Weights of a small GPT-style language model, trained from scratch on English Wikipedia.
Size: 8 layers, width 64, 2 heads of 32, MLP 192 SwiGLU, vocabulary 4096, 0.951M parameters.
Architecture: RMSNorm before each block, rotary positions, no biases in attention or MLP, normalized queries and keys, local attention windows, gated attention.
Training: a variant of Adam for these matrices, 8703 steps.
Each number is 128 + 32 x the weight over its row's rms, rounded and kept within 0 to 255. Layers, rows and columns count from 0. Numbers have three digits each. The size before them is the row's rms in percent of the matrix's.

# up: layer 3 MLP up, 192x64, rms 0.293, rows 134-191, columns 0-63
# down: layer 3 MLP down (transposed), 192x64, rms 0.288, rows 134-191, columns 0-63
# gate: layer 3 MLP gate, 192x64, rms 0.282, rows 135-191, columns 0-63
up134 105:158123147115175117168148156161175073106121141072150090101176088105133115145079147076147196135150100129104125102103178117136067093121181097113109151116068140105145093105135157140202135149131088
down134 102:177161180140074119108170090137137152145116129169163135092154129106112146106144134165110065132084082141152039112135065093152170099139138153086116143128129118089120115165137163112063117110154061
gate135 086:123154142138149160165084145139106149107137143170103152168049128130096105143089107118064161095106121112100143136126119113106119085184136134200090174126127113091198191174141140113122103205141121
up135 092:159095148086129107102162157130165103152109142182123107071143180134137193119102194160137164111175098103089122141108125121112097136180109094051092135095183156128135053167153115143139145097136111
down135 093:113069070129114137178110129141125122173136151084104184107114133128101152147152081152105104121090116061168067113125083107109126134095099120191144121161162129098093121131082086141111195059160147
gate136 101:167138163132103089189120099136147153117062140150156132089161099118140143106117107181122085071141082098021125104117118137145109143087152104130135134106093123162160119181121116121038130149095133
up136 095:126144148140120139121099099192096102195122143089128158107119116128088132116106144123088154114125115091152152124133161029090094104186111097111156067091065135149093103151143104117139193062138129
down136 092:122061111135108181121106137151175074092105122152167089110105137110165148137157090121135113097149120146065100134097137146150159122096142091180146155054175151146120148120038081114114153134186153
gate137 094:113155135075118125148201118130077184089125125146139137121128146123127122130152116107163126116092042114095156098125120104134103057122092186141122143135094111120134177208082103144134075162100188
up137 098:133091145120177122130059166073171128141138124136141191143196144090165128166126141158091156117199151160207126197120155085074116163096163126135124092148125142100119120117096103135110162121137121
down137 098:117164132126134115134138093086128178138116082174106128155181131111135105066117156106061157096122051164126093115099125136212108136157099140130127140128086110095102138186150155106128074157056137
gate138 111:199154093167091128201095140117086120118146099143171069124173103115039125106089132123144174109134094140103164130114088146149099153082161100145090165101119102060113113143132147112139120107086152
up138 106:125106157142138083121191148096109092129154116089120113136110109119085123143105139056175125209076159149095138133156124145068140164125142106122169159121099189215100096148130167115127124179111098
down138 102:156091104122107163102104176115121154144147142131134155200097142083179088095191154189075119191123139138144150154049117129119181083123171115134119129135141149095162144171145138191122105125111103
gate139 111:096148161131115166144112130098124132144140144115095200109118132139126090131099136173184104143060126180158167173098113135153090088116149113131171142117096057122160143104129097046135092158065078
up139 092:147170155125112103156126089115124123164170136105056076185119103172129157101088105122135116100095121149173118155062114108125123110170154109105184100104166098110128155081171164152117127184111047
down139 099:128145114129161118197079116176131147128098126101135171117105126115096153137095240125113162151127140117087130105073097061100126090132122129117142204173136135121061125182147139131158107097147139
gate140 084:156127107183117096121088210161153149109202193142155107160126084118140135165084131063134128159153132136137139129087127157082129140092159166152128129130137110137100202142145141087137094183105178
up140 092:108125153176171116173185132138116084109125076182162164149139213083074158159187145178130100072147117119152099061106124129111144098106117073133115147094120122146139082097125132113148151121098123
down140 094:072101149109101102078127143125104143091200188081167120140122073124142144161149044106103170165115064131133094173133111138142126126067149168149179143110158143127131102112136132145120127150198145
gate141 094:177118144114098136146160158121123151151108195158087124137063120159107117064161119138160162145108116136124141049158142154190146116139101142110112125170081182136147192165148123127091093053099135
up141 095:183156165126128121181088152139124145130124105196115098142141050094125103122134105149093094112154144115192115184110134204159112137096112125141177085108136145102131048167142132102078128098110160
down141 089:125138131128098110129161138148176149135107103130065146095138173085114177131142205137133117121187142185113164125115103155088116092162165207082106164074108067086125140143124093127158096171111110
gate142 098:147088174162108163127116119062118091149086106132084124121078172128052129187130125155142140076111153159154152120152138132129073077147190114098093185082104105141143156111096128113105066145112122
up142 091:100165129122129108156132124159148141128130118162184123113101099151206122083147169141184065142120163146172144155090096135068096145110085112084145104134172163121091150124113103162095190168100196
down142 093:129135107144061112149181124083142134120205167141152123118117148148116147144141049108134141156124133103138075080083135104156140128214134153145120161121136135159154088059090118130170127162199126
gate143 107:116143109103127080127128066065137146146065138148137156136144102103073147172179121103186124194158132145113186089152107130131118164099167108120078137158079103147121068165148131137131080181100118
up143 108:105123025190134136049157089101104134089179103138118096107093118131142128180103135138083126149136109137157108132162133131079178141167136131083151117115096153089069186092160123121159116123119147
down143 105:190138139096071147135134143187141119120092077159183135145137173096115124052162146107150101165138058054116092138071137132152110136133148127107081133090168133191152121130094098114113106115121152
gate144 107:120221133145220051093063148099126130159083126115124170143146148084184164151150087105148119131117132113163162127108095084116148112113117149108124099121150108117206137095126172125128131136122112
up144 095:127102121137143113132088131080178162148120137106143104057148148108122051184151135105208091114114150126114140149133108091097146152087115144117083130121133128168151050121145170167196170175122107
down144 096:110133108198165118144120101104091080120121199140145145111150124173161163151132100139085148102147143053122143074044124073102139140166085102169157076114169124145146104103140114091108104151093137
gate145 097:179103079098114131154103143142160119187127121132131113104139129056105143090090126160150138156133129179103146086151132238149117140078135181140059179111097102105130132083115110092140118107104092
up145 110:122073101161151118097141132106097180104144113072125131150127180098120153160094114165128122122092161120097152203148111115132089161166091166123098138118192220156101175161138125142126185080130113
down145 104:186167164087133186149142151202175056153104110117168129118159098132170172149134129121166129155145139172148135083156130168071120087097172126132099159129130125106108110097106090154065130166098101
gate146 099:136131068127134095129166123097091048156162129148107090131100076127059115186124107071129153167090115091116154120126095094115132142137147142153152169135114087101134076098182134064158130114175173
up146 099:122157147147159190116090116151122209132119171164120131100132115101128113087132128106178162157133075110125115069176105085080095129156090193151060162161082143088109146130123116140125143085140079
down146 097:184113109076141134123110176099126097081164138101150102114148131119133147159138065093155082133096173059165150130130160123169093119141100192102161059090132144131079127111166174086102119095165104
gate147 102:156133122084097069168154109160149112176207163147158163149125078143119085124100124114161148165063106184129173149127122162184121149116130171121126066117107117079115105134137116126140053147164144
up147 097:098153121117151128107162169110117131138040089162066120134128108138142077118111118123153156125169105155076144122153098118159171091148104117109145123150137108127158105121162143125100194255136130
down147 094:141043105125098103132121142118074102115161138126125122124096114048131158100103046168133207135098146094149092177113137115088121165155155119150101156120121124142149153149098120126099124146036140
gate148 106:166165097086129112174171143125061162096166155134100131175131072154097135133164097109143136120129129133109151065135084102175124166110172069170111181092143118164095087175133125061147122152145145
up148 098:119121102099203027143106142163111183128112126186134121132081152108121108155126141106185145135084124115127124132155139088114108077149086167114106120166157104143164084134123122117092075073193119
down148 100:106153164105139088171191102146100155143136116087112100118191135097112121172151140058143107161134140185107168153101153106162170126061142147116154228117121136057132140114116147122112126147162137
gate149 095:150147127089109069104141095123141125114144118121136137118139080114110134097077081138187152141143032155014136120108096137125174127123086138112098097079072078102099120137141108138138108108092116
up149 114:134123143128080173082153155114186151122102199182132110153166113094154186134182107143120143152117107029103101132162186123137142120134179126105129135134133120112162134151055144112116177129132086
down149 117:153138108082113065179095153143080121119140116102134122108138127168064115100128163152143116140161091148108105138056050117125097122156121131139076101123094105108115168121225114128114139146199152
gate150 089:106155162116082084148179155161155120106117139112166116121126148060062161171113119157227137136111125089099150141096145108106150110078148122177122159121103129172156066119154115140078154150172154
up150 093:095141127121117168146110107200111108136128141094174116114124069077105242135146137155171110165164167111117134157145107143153146148108104152123141140157128086090124108154135149162095092176041118
down150 094:163124091162155136123156133123138101169175140130098123124124198163069073157164192112116188136174185135069164150129127097147117130119160109172130097126063100107117167120148124170138148168093174
gate151 090:139160110063129059132082124149129118204140108172144139078140087146110099144091090134116146134111090154124119097111253132166124134126118129127095131101085101153134121136148183134165120125121070
up151 079:169140156095160129081140162152177153151158137134106101100185126145161105090187071152156065135139123156156112151156219076126113135120140130142149161094109102183096192144082135122142136115107090
down151 089:124135135166127173164106154094139131051114131104123148117111119146117140106124224103093199145155152126110170107174036204144124126137130116156092098158165165087149117130137153137084120127107152
gate152 091:112116110148162071096191101109079100172131077143105092130116088135116104124120113138109203099125129146098159081103133162125176160177090164166149131104175114152197141156131077139106066095141142
up152 090:173094099089094104167097127136130104119050161110131138095123098129119073122105134086129120084084112115132123040111160123095068162064079131087127146134083133182131102151100115089153119120075138
down152 087:081091139105177170073104092123110095137128179080143142098093169155123125196170097182193119142130088119120104118082145127121138106109191080141135066116163113071143184123119139134129126111164117
gate153 100:189149111129149083142122161070160135086100139118151110090139076092111141151148147105102116147112131098105189117066121084051169164150162159148130162099104119077125099150152146069152140120072082
up153 095:141079122149126115157180171107158089113151108126149140107190053105126101140142105132098144144071094111060111142116113149126148154117103138149175169160145064074146166136150145095156181144102054
down153 094:113137097200116108105098092151124163132123081162092160106106121155118135127132221169165121156136131180157110090080149172126155086192143119139066082116131128119071138157148138192113116140157144
gate154 100:152133065118104084159198134132088131168185152131157180142181146130120118142110124109122134111115079154165166135149106190145098131197194128094098144172143142116156091170121083141094161171124098
up154 082:185156132178116185113119134142125109146163203108109128149154207136143104138150099152100139085099163173173119118147105212125070167148152175152131103179148146134104143131164147114139153085131090
down154 092:174147089094134130136089143110176127123149140090128100160134120089150140101114255133135115160102132103152155097148128139137087142153127153161081125148156121154205137134099105158150124132209139
gate155 111:112151155132075117142126208129153142148153103152120156149129127122081105191130088126177122172087079182162139166110142097191125132133117138126150170126104059160109087169184115134113101149062100
up155 096:119159133120191180169112151140126140163174154178111147158153100104151131152081130216132111165159095118085118109148194111133127167127112167131158148125172163070124192149133104121079158109113081
down155 099:105130181115051158151198126132123195084111086149116153151127113146135171096142146116139130106038154109168088162133105195144104076123154123092143135122112076111137152129185091134147095125143126
gate156 105:171189117132138101173121143160135093176148133162106157154101156175138153108164118154120129116124135151180162114108129141091095164084098153105126110039151064140190140117153149087044129146159132
up156 099:166123166136170103074074170084108135121107092103158147153138143140102095137064095103148132122117187175134116122168076181202176098135108161119098099107140116185155101122091135129118147195146126
down156 096:122070142079133161147123124141156092118157164134110105084153157125119132161062132152110113155096107130133115192106129184048124122174183169148180148159165119093154097098063146127138151153143188
gate157 107:166126173155154128115156229159167094114151153122106114085166163090099113159108108138126109081095135159039166080135138173135125141152186132122158166107086094112153143158144115105143102120079127
up157 100:102083094155129109211191111144155176101107135134129157134136103117034121151134122134134126138107127114092126147173121115134095184120107115142172136179140096074113087184119098092066112104141183
down157 096:116138138204134148143121165169095141137107129124159148162070123042135143166146155143171140084151116148122112079099161124170172122138161123114178183159129127175132114215146125159128115126197140
gate158 095:160135069141117093148198104136139065163121112195114091068111105108113053162089104169128153159103150115166132154103146108145175109184117161108183182111091117130161146135124107092141148122112149
up158 095:144131104116110085119149156084112117116085078096079181101112128168063126129119099120148164098102122103115122154168194123149129119113132152165134090132099112214152145186066193163159094135104103
down158 090:188076094120094152177081139150140098122140128075117121117075110157073160147136196068112149140183114155114121142097072089110120116166097108127113191115125101132134142075112138074175127175146133
gate159 096:119110187139104093131171120109141149099184105148113121189049106103079137159169065132100149163118123159184141185142153125075149104136176105152149101078115160161149108133106135095078142154110161
up159 093:126152144099172105081073182086145167172098178143131139075127103129141096141104140131124087112160134071142169143086101137117170112203095162076141126115161144135195138049125114158126130155113110
down159 098:109096179203117155123157166122118136107107140128128140123106124153120137145107111187105126144104172141131177168083136081133152071064131161128150161095048135052104105095068130088123117171111109
gate160 101:094161134062110094191149084142142150115112120135118136089097089132057075141140110145122064152191063159157168089157092132155113174145148144118105110112131079121117127200135087122130094104130114
up160 102:129155108093113111119092114097126103140150150135180138146127187117094152138143118128069180174106177134151149181145103147148163161171142121220140086143131162158129092195174151134135172188118166
down160 099:155094137166061189143151143145144173120101109109036117100130109108094090108156187091152138077130105157161144129168136137133092156112125100067116135090187111103091080183124131143112137099104103
gate161 112:164122152158155144227135157128175210180117182157111169171145124084138158127149136135141126156101109137159173143105130141116178166116174109116111056100116083118131153145093132090117095131113090
up161 101:145147100084129133099056171148121152121164158136103116175204180144207130129124125117139171075155097145117105122086161149207124117153092084187141160141128127154132086162157106139163135130124157
down161 101:054150193146147171133147157097136148160158112133104063149113051111140142116104136173145079108128158177090129043154102139136121114089136095093089094130109156131133118145134093148066141105171126
gate162 088:090160070108111069125142114116183071167113134153062147131187107109051093149091104155134138180057141156151154139089109153108129120169094156130127172108134166151148118108110169108106102097119115
up162 100:050121179111116153105111109076101142166088095200120087149116106153109078131155112129107083113083132112089129078128187160143162167097114120124148140127155116097196126216105143126116142151108128
down162 099:105122155113114110118173143119085165123088117096149128120075155124124205121140118083136100166129146121135135160099164105122120177165092045127105110161081072113151091138052098127043137137109117
gate163 107:140106105127138137133093064139128118161177135129154139085161172098027178089130080113110182083136129116149144132122111134138133120122130158157145199131031124154132156128140115148148083178100101
up163 096:124114095151183142158088154120120098174160145122096099134082116177138087132095118133143093126087087143151147055097079126075156114131103115117155100080169101062131217116156165131099160104134150
down163 109:121146157144178108152154148077150149121130181179098149153159107095179112157142072111127109144206145098095170113101162108106117115113148160087060100123174128168129083118078146129078132106186096
gate164 076:107116141133157083109119140163083084154160150164115097129112087149164174096086134166115092163098141100153158089122154151139105180123110202106036081103152078107138077122102085091121125088117125
up164 091:109095113101142131088086099161085115127148120067142192126107123102131100162123145151151161084074112152053120185140174094149089150140122113183109118144085104186109121206118120156105083144107151
down164 086:085137124093079127140142152147114099109130143068098136150158115109162141151218159103126144157107117137135111107088170118064154160126153108102115155135217160123049193093131142109142122141182128
gate165 093:161115150165142106075155170102122133148098054144155119090180063119091171122101129061127157141128118126099157094149073142161142110174150143124107185128046093166152116091127096136122086148115113
up165 105:123099116095119114077094173163101118124093187093089116127139152093141082218141116155084176106109140153177125172133107175059135105134118110103119162149122156152141170131126092143203121103131174
down165 103:128163181171090167067157107140148103128168111129137104066138093148168161100095146097138119098151108141135149093087182130163150124136085047111105147121183112140082118106046134126123113098090099
gate166 102:099114082111118068152130140117122173180132114154164106124128094067110109124109123091140156178128075125069156160059151136144153162151125148099082147093095113088168063111175140111153153133061159
up166 097:101142116080107099129167142192155155102178166094122103106090158178150173171116125154134093171141152097077120074171114134130145182117171144096124110143159089068174143080164145138143131064124146
down166 096:123137074172140102164064132120147113129106126132161081116134115140067101049117218113143139120093116113100065151072138123101139109141105107084158139124132170169099157195159106114117081101138130
gate167 096:141130147107177090172067131126105111158115072196100106110165123140132135204123065130159073152159117066140137082120143123158102158115120157158088116120100107156165078130164188136101089118131156
up167 100:115102154167088160123128132119199115106146148053120170140103157121160077106164122130088135110132117099119113147097140132080100046066125169071170127147104123126096099156114094131192079144159104
down167 095:151187161163140128104131124061083145103095112104162161159149157130141191101146067158076149151153164165136123092108158102121150184126090160162076109147146131095134142070059143125092150100135159
gate168 119:132168073130150109129107091118162174093160146141148108113126084109103148123104099092088113162129166155152154118127073203123096162111168182107071140113061171121177162157126080141148083125074146
up168 116:078137116155183116154139190154129199182108180178094118113109065169157128109095136110130083079069151154174119112134120152114085058134151134133152113127149119088112103107135104108096106126186133
down168 117:224149103174142106166172113127120128101201151130115131155106049118095124158171157126117156158163081064122096121108174121127125150107162147108083120162134120204140116141138122104085155125118154
gate169 090:153161095080098160138121129094156147158120097132133178114149117144144070137047114121131183155078136143137182157126093195165088169103113126099123145133110099052190079128107143086139114146156136
up169 094:068146120180113114145096146141139145143113159188160158137152153076097059117145103160122126119149122187185147104089126137152104121164093126122134186106140095176189117115159117141034145086111129
down169 104:149097122138109145127070109165116141126116076135145113074122143160066087142107083123198121118153174145103186148135113135123073166133106109110136106136083116133142138195049162109086110165059135
gate170 113:113158124170130100130081175146096157154149190154125141117095065100149115129113100110163110142095168191165154090179118167053136084140070121135149139129085067126160124070140123122086147158114138
up170 112:166119154095156162084125168112083085161139120164137078169129124111114092168133135112087141128075123155199131160143106116106129096203132147143138099057133137114151104116172094075198152074133141
down170 104:115092110152114103072060145121120120118121129148124112108133085197122117132104125139113142167092122109152131163141087192075115141157129083100167076144119051122161104118118106205115139111161046
gate171 097:151107154096109137105085182136140102136174084126129132167115190104105068149148106138108182137121094153095152171089119134159098128149166067130195118124116130134159112134144148133073050195112173
up171 096:113123201120124120099132116164099157137157112167134133085127108139063096136088107141145129173189063162157105178100147128121104117125162179086147093155088144159104194139135151100108040144111113
down171 092:116137061082082128159145113117137111123110121133023165096126152093084152103116179143130079171153094126163057121147126200136157121170136162134175157090121138082156106148127107151123132100151122
gate172 094:129157194130134071167123075139105101171122168093113129137127117069110089139132113145123118177117129119072142115121169109090068150150115147154110175108062073159142098165084137076127167095066118
up172 088:127108106122074168115126200110105092113081197136120121101116130020140099098084138104094143133091114061119148170164093145112145125073165131138140088183151100112114137142112121132150161117168117
down172 090:107185133142115112146170121115101091145137117110137119127137116158125152102072124114120074174118117120151157075125105123130119138113116067103184218179180120133140116157123181095176039129087168
gate173 095:123182145123150124097165087107091161083092085128109137105072083127108136118118139109153116140125097157151154111157107100075127098102168174106106125139060139103157113097123184161110109222054110
up173 095:164149111116153172159099120127139164152107118176142141160097154140113114135068135220116100136146136096171121142121171176133108151085206100118118130129088115069164091123071171121154184154153169
down173 096:119102140138120065112107136113109165080121137096159120089066089124198086082098187124128101105103175120137155133091180134143146136081160117140060114135080156151103133098184116198104099145119111
gate174 098:106112133120154079174114189173123077144131137152154114085120135144113091131093098176177205134119072129130171171072122106163184090197115138125100160147076123129142079108130159115146104147117152
up174 105:102168182164064097181153180135168127117124127150111117198131121082167154132117127109112100144073179135137144102108163139142143203110117159115147117156203102133168173087095149147094157109150111
down174 107:199058082165157176092156167125129140126141112103149128084133107162115118148119130154139143081111139133080130138138118099170167115129186113180185167127139096080136135119188162091141073127070168
gate175 090:126126144080135128159101151171053098113099138166151151089108140085125095131093144125112112188091061118172147169115142157135185069165146122119132106103140116142102057141147199099172099127138168
up175 085:082156162109149155112193147069071125109169140122132098126058164167109102196121111124140107168089146139101161090088158109129142134178157106107170092143124104113141054114123169172134155113171117
down175 086:195077154130140158143072117123038132144103163158146136097128182139077147155100172123125132134165083092160087124153158185126168136109184111086170126135124146125125145100189122082133085113152137
gate176 120:120136150159106101163175165143122079117149146160168116067134136109053082141146094063147091087119074125159157118102078141148128120069082107137086156104122103137163095155142164103109169144101187
up176 107:115143157118103084070135135174142154105122130081144171099144110108104088144096118156223106118133122175130127132141111105178082061101108101074122172157139130106117077181095099118097069119101162
down176 107:070130091126150192139166134131135193168082116165173080113136106139171116086125125172134143134134174113132167132101100128121106159137154081202084132143183123184073164129184150149155140143099131
gate177 114:128078158158147076164121128080144137137076141177110112109118115159082145153114096067149135079115100188140151091172102146156092138174118134163120183122079103110132097138144156161133092222122102
up177 103:111144209161133107170132167152143096051161109141128129091085173159160107116152110119171089122090100097085144083125121176110110132061136178140136103154068099096133159141154161163118159173129147
down177 101:107059139108077148123135148173149149144089117148124149134137090073166161160119148164033160125135060103120166134129131068137168110086120165097103192103126109140151152094089117122142142136188148
gate178 104:171090096159147122100146091093104144158130167150165145130080101129169103110118117068144133116073097142093161132128117145101169094158177190107150096152064119144133156078122156170168124205132182
up178 094:083127060111100137154142152126096092121090133170124098089103068150138072126140139121154154095048118131071131139099128117047141113159107137151127123133114126170131098139173153183186156164125188
down178 098:157144117158124113133055129153153085138158145121123185121127142164065099132122202119168076081091121164138081135167108120172146168128128153110186148135193124138113128191107125120108173108130190
gate179 072:178116122115099138125098162125153125182074172185099172168124125078147160124101153126170131185115122116135145138056081166097123097136133179088138051127123131151117150097128108038123116134147140
up179 101:140135152097119119152153156041104123149148127089181138096099113164137123078141110145111130170119124086095128100123169164161184132103101056162082083177159138138141100123144117123111149069157047
down179 094:122146128129116153075126111120106129097123120102126139083122139103155055138114043117109198120104154158120152150138157110110123101170158190099137136136133158142155170113118111082236176149142183
gate180 111:110155130121129104202137158096117097123120091194141110179142121152143112116136128180095166126106098138098185148110147169136209125159107194157113136094145115118134121166114176102111064211131117
up180 111:087115119110166102133141158162142131129172070187174173105142148140121134096157136127126168102160097162088135175177125095136142084185113197136143114081141096188090186111160115149083101142150168
down180 107:087140079133147178149064107126115147104116105115069158123181121165073069063169194138127139098157121139149081185165120112071117123138099147149107126106122099109113137116180104082153151148165144
gate181 108:140127141097124138152171170125148069125088137119102157089132096147104110126114128095117100085134086161106140103128106142135136070155126115090102079028160065082072133100117139042104132094104139
up181 090:063137167158078135173093129180108142113136115203131125091119117123109185173121127105157161126144129170117124095133140062103155140135167123163135077106091145150112050099177138183161097166113121
down181 091:178135132092145114093174135064148061143120120046155101148124131120070148098110046105150106076126140136168136134106074130183154137131090152125178107156135098165072159126131113135122158118105156
gate182 111:149154136153169089115146121111202147164112153197149127155157129132178143183072100148099141132144122150116154152112086139133077117059193172132101132084089090173183138099128100093114120090118115
up182 101:069152065085156122175119140155154145170135121169135102171085139207102115114107144187153107159152160138107139145140098139196103212130136180104108135119160119167131128181138121129138157081124147
down182 107:079094149110133144171060155145179135111115097127119123161114184151101114107100134135111090119168091176162206165130152105143112121083165116135086107150161141126141119080110091118144111105232155
gate183 088:106085069135154121164152147133143144162116158126178127160106123124102127092129061109138142171110088135070147175133156171112110146139117109132124103114176077187128132029143119125040129090127143
up183 124:159106180122198103130110147136152198144175103152116122097099151130100152157114146118110126129173102136137114101098060137102227196130183144113183108119088125136129103103080129128106164167126111
down183 124:123100152140161130075148152116113106053131072098112079170149146136087135089131030078101147096103124060123081148161143098144114106126156078122116090158128128135120138107158095159144142150198121
gate184 097:107147181155192140150108170099099138095141119147125180121147121131147096136148094147093131135092124229145150107104148131105179097163132084124153157150095073141205083145115114091101071106122093
up184 098:089114107064111175126113131116085145121097147114142173133103197166139146107102136154092151115134152116104126095118152082164085163095177108120133101083095144163086166041111177142155135205128130
down184 097:145149093168116117124175111125104170153158142109123164149134119110143098141144032063140131090142183083115066147101151089153154165106131188122144119128112119158191123191124127106075096127124074
gate185 123:133105150159096122143162112134143070175145164148182131135125107094105140065167106099124123157097112177150161075063131221111107152125066103146105129094118154125084183123173124097114120087114145
up185 102:107158097084149125117135114098071124117105120121091091142085126143102088199113132087173040157075089179122130106149157122105149135150111143105115134079191072132145080113136112132143095063098142
down185 103:110140152192127104116129127099151136092156125104151146154155138126137151148089063228082139156115132119125194116127159108119139121123131106184174078142146137202133081193094117123146170173134157
gate186 112:148162159146104144151084163094136149152104055122186154109153158127103137128142105101146154081089114106126149117116102134137119179103162094061098131113137064072186132198136133084183107134151082
up186 102:060152117151136161066121065144109125136100098098100188135094102103147136154094121137152129165114121138042145113095131144128116139168145066047104151174113176117145133141102164136172138103161086
down186 102:101180160155096132135129157169143172169179082158129126083100116081141179164147180174133159109151078139133104116114105109083164142157084130131099103086155172112130142134117057094155122078171081
gate187 094:212103069183104107190146149130160148081150148125159128121168146122071116103079102076122169137128111079180145113100120084105169101109151152131080085107119123169087156129127104106093167121126099
up187 091:161129085124142094167074165114162160181117176122137132128114177136156123124090110066153189089130099151183143086159182145111166091094133165096110074153098075174135099111150156110140142141130179
down187 092:107100125148081126195149100110126161107095115157029151106160159074153123135166186184159072145083094166151172152175190115149148124110142140121119163117099163116133144139140143098100141146110156
gate188 109:156117167102150119136184195134140095143135121202138157149139083117099127129113120114168142170152074169109138111069110147157154146117157112130110155053092119063181103160159162133058119150096124
up188 098:100136112149101110148128142154095125064156180132139161249091111168149152110103136071109179118104095108136157166119151129099113120088128091088133145111084151120145159126066087114163122162165159
down188 097:091108138130168147115158170147170189178165075121157131102133170140093116168110110169073158130137152174114169083105066142132165108178144112141113144169166155107138085118111113099142159077078074
gate189 108:188095139139166112172141139162094151171084114167191177107137158116100175104126101124136181153129175126081151163116136200142106201144103118081124140126105113128147174187092146131097148168124154
up189 105:082139191146060166136066163097165184068164073142166091154134125102121147115147145103133103099160149108054118103140135074125123097145177128165084129113155191149112129125161146120127153126099136
down189 105:123146144133113074111169123160110116106081182133171181171103134100113133131162048076081120159122091086132126125101113115169156117142135096134149098141146061144168107102143146155130166214126185
gate190 096:139157145136122110111165091137108104140141168233066171120105130132156113136173126125115123163139138181171147131128110135094102124135163165053166099152062107103128087126170122084068126079116139
up190 097:139088153117040102115141115114162131183176122151100088150165127144141173114172140179138123163113145166044110147136146128124094119130144191108125116135166176129118171165121147110068176076101150
down190 096:086142035142145081183076177135136148096086154117166148116131132128109108105157155124140096109158134134101070079134127100150114120086074083163092132089088124117115133124162069139147176130080176
gate191 117:122128149120178110157145131126114190127117068150105082179122124122091120154108109100140142148102035186123159103151180089138108133138165185178156137128141088156158168183122149110075072133153132
up191 100:146171129100142114074089146150148184147129138127123141116158099097128090105132065157102100148090158096169119096129208149138096145032082127094139168133106134117178122126100179091158155077137108
down191 101:107092125130119143127139122135139104133135182071170146083111140119134166101171180125125055167144173102151165100097056177109148144096152088112168090156070177069136132083123100140143111113142081